Weights of a small GPT-style language model, trained from scratch on English Wikipedia.
Architecture: RMSNorm before each block, rotary positions, no biases in attention or MLP, untied embeddings.
Each number is 500 + 25 x the weight over its row's rms, rounded and kept within 0 to 999. Layers, rows and columns count from 0. Numbers have three digits each. The size before them is the row's rms in percent of the matrix's.

# layer 3 attention query, 256x384, rms 0.129, rows 110-127, columns 288-383
102:501492486436488478480537465539550488512503517490524506486484482428485493465463556477492500524526501508519451513479519533429488497464526494550500483515499507511475497545492450483471499521476532520496525519493514448479506477574457515492460484514464514499461513483490475485466509541502477537
100:485485519486487514502497508573532492526545525495487522477520477469508489540532458470506480491534463483471545486489476481511501509476563507518510506509516556501528465497496468436500458486494485449461483506496496519496539532449516522517519491494480504486503547540515526497477496486475501486
100:547447479559502519496547506472488488487537490507477463534480508552513527511501469513496491522525471499506543511521484520510511566518485509484527554511520529525527516509515507494486515483475527489457507512480511533480495450484502499524512497472471520510465507489511481478490467502515504496
102:486484491496446462501543529525515515481488509525470487516512464474504505458497506490547468553477508483521480482515540492494457513442469456474502492478546502478484496536508507485500522503503495460480505484521532493535495505487511505514489504442478486496519484536514536478501479535509492480
099:502463482483504522503502501519512468489517506486537526507469532483468531534533467522463531495514509502558518537548518528529507503503464514504497494514469491509505497498530483507526540491535505498530494470463430466502522477559465479502548491516506527482471483500530466500465539472505536432
110:508463486527458518517562489546525456487546506518504490514522554491475487508513531507546498454498508500469450518485502517500461533506519532539532480445481460483492512513503493540508517490523474487497499507492495556476496465508476509503481549504466516508486483525490518518475558455473525502
103:525453485517515471531481517482451478478499482535515461543506502580479447502503519493499503516505532502527488480530521490508493510497529519472491492475487470514480469483485483497504483496496511422460536478518509530493504494498505522518524510472537483519524504504495473507545451504514517461
101:510494474534499533512511514460483496471463531474492489541504483470494494481505487470493464522505509488537516510498479538464492490501499504552483528520511510505527533505547524527504512487498511549499474484486485522501512501528506467527491505477528456462527519495483509474517497473514547528
108:508491529528491503478476509492497489468466548492517530535511528482474520508498581507510470472534500490488519482512508529518536454449470495495506507538528425504511484504521471474506537480514505488491479522482454545492463470465528508513546539441510494520505510485501520515465496534490516487
101:527492505496469578567508508532538467477516485497487479523463465463511462516505499530529494520518487506519465500446489498479484502470449471493524515528492503470503511518479485511547490517509490491491494491485521516484494504489506553471485483520508464541525478539526553504499516481513491538
101:438522501468481508513508477448486505468510496540432454500495491512505513434494517463485491477490477489494476512454472481517540436489498492544466515499501471470529515525510494464548507509476489500488503501517461503525474478481491490466457495527494551565500461529428478471504489466518484496
103:542475487501529448454522453516523528512477499485503485555513479566501529529528477515472452550496542461512502538477514482483497495492464464579471507460478497535454549525513510470456523515487539454501476489540499499492490458502473524472512461494483470517475515497539527521510534424501484518
099:514499509563519478526488500506452522497508521533526483511508496509506507538479491513514479522514551527478500533494537485516491514481509445483528479491500512507493508474497540478500540513470480525492453515495529463475510474480536486506513533435498480497504580482469493500497506480502514505
100:508533468504484506552492495473506494508474568477456492469498529516519482509521495500519513517518503492504490480485478460484554538455507473477492503501509519539467494496487503545501565465507509487514478519447461533498497519500491493504547518518525544536551496498461466524476498502493480482
098:504497515516503463538517498527542483505498492504509479508499471469514509509515519480518536471495517513488492472547510479530525460470540497479496461507515561467531516502523499434493492522512462483482498459524522481520480477486468506542518479484495536496432443523556476484475483509502499484
097:547495524516515523471497486518525520513466521513495500512480510462520496536510530458504509478524502480489508509491507474483510551520506537545551490480468472535508506499483513473552482499512521557526525524467505448519547472521529546436517538521512514505477474495470508531521491508507514554
106:478490479461478511506536520479490500497480500474483485482513545486521529525494486501433474545496520518487520550452481492507471505510493507496494511474510508528555491466479482470458560481482520503515505474529496536466499571520476488535527490503495502480489534528489509534501484490482521549
106:494533497525509531509498526478484490542471534540507492510535555517485489485471504517531467525506537523524491532494469535532522470486518485494480470524502452497476483550531497497481531466495495467545495477501461461529494502477416480525508509507517496546493471501538510494501545492501482476
# layer 3 attention key, 256x384, rms 0.138, rows 110-127, columns 288-383
101:488459476514510474497500504490497481477502520539478492511528467503526495535530511489486495490485533479487460470481560498424472493546490523451507504504511522463506511480499525504506541532516487450509489473450509424547518529485505486501505521521478534501520476501485520508513533497551501502
103:541449495504526503532499475462459480511464506507558501473491513500516460453482471514512484501503450500500501473547491496503498538485487504529512524499515501469547523527530507479530529487493495504510503449471548465499519498470492501507500529505531492438507471494493474544491554480491527559
099:462545461481484459544522530461506502493530494480500462499504495508477520453506497441524493501513443472503533479486522451444520516504488516475508498475499534500518491498561478490517467488510467482489484478470486490502507506473525497492530543482534518488538521497501527461508517540539533494
109:512460490537522513484465452486503451459518449517469513479510531466513469518520466483520505467524486538499502518519504471481491499457492522500469481503505487512465535513484457486483441495508472520500489463482507505496524497517515490437506521497488511493459555477494536509502482498500486499
095:532502465498497540484512528508527518472519515517492463517472490476543523479495471491466464547514473463453479520487468509521506523521473493516469472520507483555458463462540489492498497502532497497504515512512509493512491507476527521529469491517493503462506492502517467493476499474465481460
102:482471490512494547483453503478532529513529472513450515501477462493476502503477480524455513544494507528471528487531506464502483485471513531510515470476536527507491522502519474475461501522501455513469510524489518467574506504485451501521486479474520518507511506520495494494514524496521446510
102:463507482478528565445494485456465493498501496508544450551517524496463484480523487498498523491498542500482513477460481528521462525420484523496469491508515527448514490517505523446550493464531508511514485495488508483518458534511477543474526468489479515501448485530513502473465512541491478527
103:503494503475522508512498493523520532527535517506522502513533502470502489500487481432479488491475473508513462480456508444487514442501511527495484482482486491523528587491503534494530494499488430497446479489530521506518487489494485506538485527510504532480508462502508529485461544532524498468
106:503504477474471497487503451503511476500517521505492457525471461482481480527475443491528498477507514455478534468513537437513482479502466571519501496462517528509484535508512504471498500515468474466500501543477458492501496484492476456491470492475548520550499542502477537519495493476472514517
105:510482492497508462430488501474469476485499473504561492502511469502511483492501553481486482504496489540484489554507443528541487561534499561457491525507499461494494472489489494521536463499480518550473515496507461494533519508483496489511512502513491490504502460480517528496472492499507505489
101:475533523498519506468536533528535499538480513447437554506529499452473513465494529526542493512482517520482512547488491489489526514457514518525525514430481467510547508530491478513503503481487518509507534513494505465540499520523492464533533510466490499482519490492507485506491486508505518507
105:504509526491530513508502522452487521457493501513469531458489476480514487542504480504497474501523498544479486521517451475572480540468498507472510492519492498514523446481461468505439474501505477582531469495441472498526460465512537494508495500509524498440478520503492499496516479520448520504
107:497557473457478522539497512457503493518494504555474532525471503490533504464545512517469486483463488509522494500511510557494504545461510542504464516478485486485509515499455500501489530480529545525520480522483459474538519502495481521472524511485497499508494481489538532498507490537460517470
099:508463484505494478508529479524526501499509492496464540503519414504455544471494534542511507518448503492500484488481474494516477477494445510488506535487505524493453495479485469504498467488509553471461508426503493508519482485450531452460504507519511472528465496492529462481502499454499465521
105:500528478528507463500476486485521522515443502535463474474511465484500521536500487495545490498483483504509491494479506512460551472486490505482520529493496488464491506503544503489489466500489537497537536514485500535503503460530497547520483516479476463465488519504509519484504515486495542497
103:427452477508513521533547501510484509503524501489500474529484462475458439503491534535507488522543486454510478465515513522504475496488468452473478470491517493525498471462502515502503513507503502531505508493544450502577505498498485502513512500497512507478566498497481480445525478471512499516
108:486524504463510520526521511464500536510521545497559481573509507559495494484505495493501492475504507489489497506516581526517492472545528507542551501489481495501493495507528488533504496491508488503481459478501460537487525483484499531501515543485480453527512465495499496554530484494467523482
100:489520523492489509463521502514509547457534473479486516499428469511503495505523459529477513529480530494490521511480499530490509441519478508509455519505494491470489497471505484474532524471456505493480504471495484504547491517462509523502511499524492530491487489524481486484532515534491491554
# layer 3 attention value, 256x384, rms 0.128, rows 64-79, columns 288-383
108:528491500523505473493544480508529531486485504500525516476472498511506485483494520440475494462459532455488506560520553449467485485474514513506497527501500454444516497440475507485517502500506508543522518505517468467441451496509522496473513490487476529535466490487491505473484478485520487496
111:489534468481515471478513479489492539504534510515487530511540519494500515495505487509521495495502486465528434450503499499507457501540502523475514490508512487516474499484453490525458510549518479509536526505512475529501510500507520473507505464502499501520485496514494493515442518508485518520
105:447491522499461525554519479477522487484494499491481486461509538497493539511568504470521481477497480513491514505502511513484544451474539523486493500508527471507471522493471499545520517526501513519475432505491518520452485484445476499474500497451469509498493504521489497532478509543453515474
102:484483483477509480489505523463499457498501504513498491501453447526501523494497501519486493487500531501444568513519506504459518499494518500498482510482481549495518466534507494480487505534527484512507484512488532522528484489515503495521507506504466466536534528547491535496505531483517507454
104:444508508486480463459510501509500519503479505505466510515526517473541485485480538514486492470527500520557542499483535508515482504529502504513518480524488480481508480481482518521537462523521467478555491511499506496474543476433525492479485499501477537489509521491506502500517512528506510468
114:526488528439510540494483487464520528493531514511487462525525502498533514474516478505509528481511506519532484509524490490516506559503475489557509492492518504502495511470501560546464468471514518515509550525494492463472526512489528516500505526451518466503488532486465490500508484493440491477
105:511545478484461462462506516497543527504500506512481516554526513481525496497552523468477515488534475509514507444483539494458498487503474481512463490497499510526480488431513516501561494510487451497473517505499519528553533462497506482493540482456522489459507510514459496517499476545487501518
106:540498478465525460479494466509522510520493493507526500475495511484503504487521481515460509507502491472505508500481462488448506498517550553490492455520460460529517474528464539493508513481508485495536527486523455469528496535490501499486444493521485502522505503463505492469504529538482497518
110:544510526518473477558487497458468452519482491523484481471484479509420515510555527489508510510503499534524470509518522513558489483503493484506495493487516516501499520501491524478527423536503503497504519517527478532522503497520525497496502449479490507486496497486513506543524488529504520480
103:469444488492506473482465542467476467482470528470529490504474435473488488447458502520520490471481511503537480476540527505527509470523489519505497476499509493475516540461470531523522494462499498497522484506496532545489525499480498465488493504525509443489485463504520493512490452523492499493
102:484526508469506498519494456456500565468516507469496468473487505511497513478479430524474473530535430484444519526494484467487547533528493453481485485497521537469505555552465498502520504465495488526564486527478495477516511502506496506515510532570514516552480497496517453507525518481491486502
101:549477511524512525482510552490480525486503500540557481494512467509469541486493518474479493497514494490443499545521459520517468496487511504511499500514475484534530519520521486519519475494485468521477483494501486480474504484459462517520501516482497520543550486461459493518493453521511528515
101:525523493491490493459567524469551504510475489497484501536528507550533473474481531545519476520512496471465481489513513520535481497472469532498478516502477555532508481458511480524511504525522508460516475548478486493495502504494491524524488479507474489496512523491472513515522502527484504462
098:464522546492478530521514518499524540512514497487494494459478467483506499502520484523508533511509500484511530462500495508546482539539507515455501467495500454486489546477528525483514512471555531541497521526492487503492499523529493524440554444488492521470481497481520438444467467490501477516
112:488465545530519484528546488518470484501466488528501481468464532500485479490451510520479528504479520503547423488456475517480492504473503514496517486480519459530486478484541531520513491508493483517514489483491429515532491494518502521517496510479501546484558491533499517545492510514500460507
101:547473517520484477439570490498471491491490486503510450482504521549443489479499485505523482537506513499503504474499495492483474512522453510550495464494515471493491519482485494491533476477473502466486479534503518525468498502517500468490505531495457460520530557470510513508460462496502521523
# layer 3 attention output (transposed), 256x384, rms 0.166, rows 64-79, columns 288-383
105:470517492521505515546503467472548477498498495514515489511531501497519496501458504471476485496470451471528498528516490478528493508459540520457495540487490502460505467487547548490551481519464479495488500479512517510500474531449464489474491458480477505529459528512520469525503494522492519474
105:499485479512482490519504513513460507495499516541489486478506443540467505510503478546515481506464498501449506477530463525487468464500498516517494506497491511511518479491511511534477516528502490525503568499480491515518481525515499418514510517468490510466515472525462463511527481491511516471
111:509528503460481470513523488493482431518531522501496518468422462453485489499493477493472487480514405457492526479502492459519524557489475496524499482507530525502540515494499515460520522506510503503498488531493475493506504553476490483532482487531492567498502562492484486494468490508484498511
106:524508490498490483535479475506475485524573516548539435503496514494537506518493488525505476520507467496504488514511527469523459513530487468525512568481519464520509487493429487503450465491480468511529536519457511455529562498505486469501493521441516516521500549522497489523491479480462550495
105:505482505506482538532489481538542497538519536511503499504486483486494522487491513488532456531453472499547517502484511527509489506534516516461470514517518467503477500484515486505548538466491504472460515510507492497479526519511509535498485488539503528510501524495471461489485518489495487468
108:492520471533475492469517492499513511510519482458512494522504499497506490540501535511481539538512488483508492494537476492506503486504483495513475530537454516512482486498524457516533495535517532501504538461526464499508517533411498501461506522497512475520508473532511501490481488494474511495
102:520500519491533479478527516529455479521575520487465491525519461499487505473549543526506508488493481506517483496506506508523454495545544534483522501508502453485506495504560525495485493538525518549526523541478499505501504464507525524481493493481543491533512503477445494536535516466523518502
102:493512543496509453497472484492491544506484461530525552523484471507474501532521516493527430501557491529482533515467487519501521464483505463480476505495468512520511500510499500476566525529479466479515491491509477529506507503505442556558477448535477515485485508522482496531524510460467554485
101:506514527507465485497489491487510486514533502519543473548519504465498494528510506491479527532505460460518537527519472541524552457489458501499528495552535506495516481514470467464465515456505510486441478544488526514486474517478539511540509528518526484515512545436517534492507548506514532483
105:476479557510524501533522527465501489484431475529482480500511512522480464485507463491526481484521496530502479463496486474547455533489511541481504527496475505462534526448489469514570500496488510525514472542490499510463514526490503479510501512512558518486504476497449496496450472488477499495
103:489474459431470484503482468467462513506490519521491491518467491478479490527489459517495500480459504453509512492472473544480498523497531498476502499526470537483447497498477512510496482477512549526488489530484489525465448500512481475508510509495472444467526493540470486538523509493516524489
103:528506509569491499542497496528476518524542482524506507513519526499519496491478511481521518518528479505512516505491497480539550457466536493462447505481514498513521541493505481480529507514503512513493466530522448528490476530508489495512497484468539488557497484528517492515529542482513477475
108:463540530511532514458454511510465487488511517492510495510510552529531513508511502481508460487456515508516513530545461476530466462479544528516516491476475485527510522494503526477481541493476567525508491516529471493514554514517487515523494473494525498490473528494505515524518460562461528471
102:498498489468514463513499488517512496497540504504476497558492495518490511484530504477475485518516529507496507514523463519489518508523478515456480522524473517537514522500506491475542525464535509479526518516501478520511517450489435453539507457556531478492510502492496478515503477462518507505
106:509496519451476514533506448536511465472501477546534511471504498506498509465494526503507490492551512485501462504491512567519505488484493475491513523519470492454461496468488537492486501499478504487456546517532503514504520478491487484491499506505494506468475516505432498453504481536533467489
103:506477489537504493520485503497527501494526514500508509496452471537534511508520503481477515478486491513469495475541465435484496517486502529503504499557549501512517529511515497461512472534498495533480527540469494529482480498478499467537555524500471476450476479476497528532459471507530549508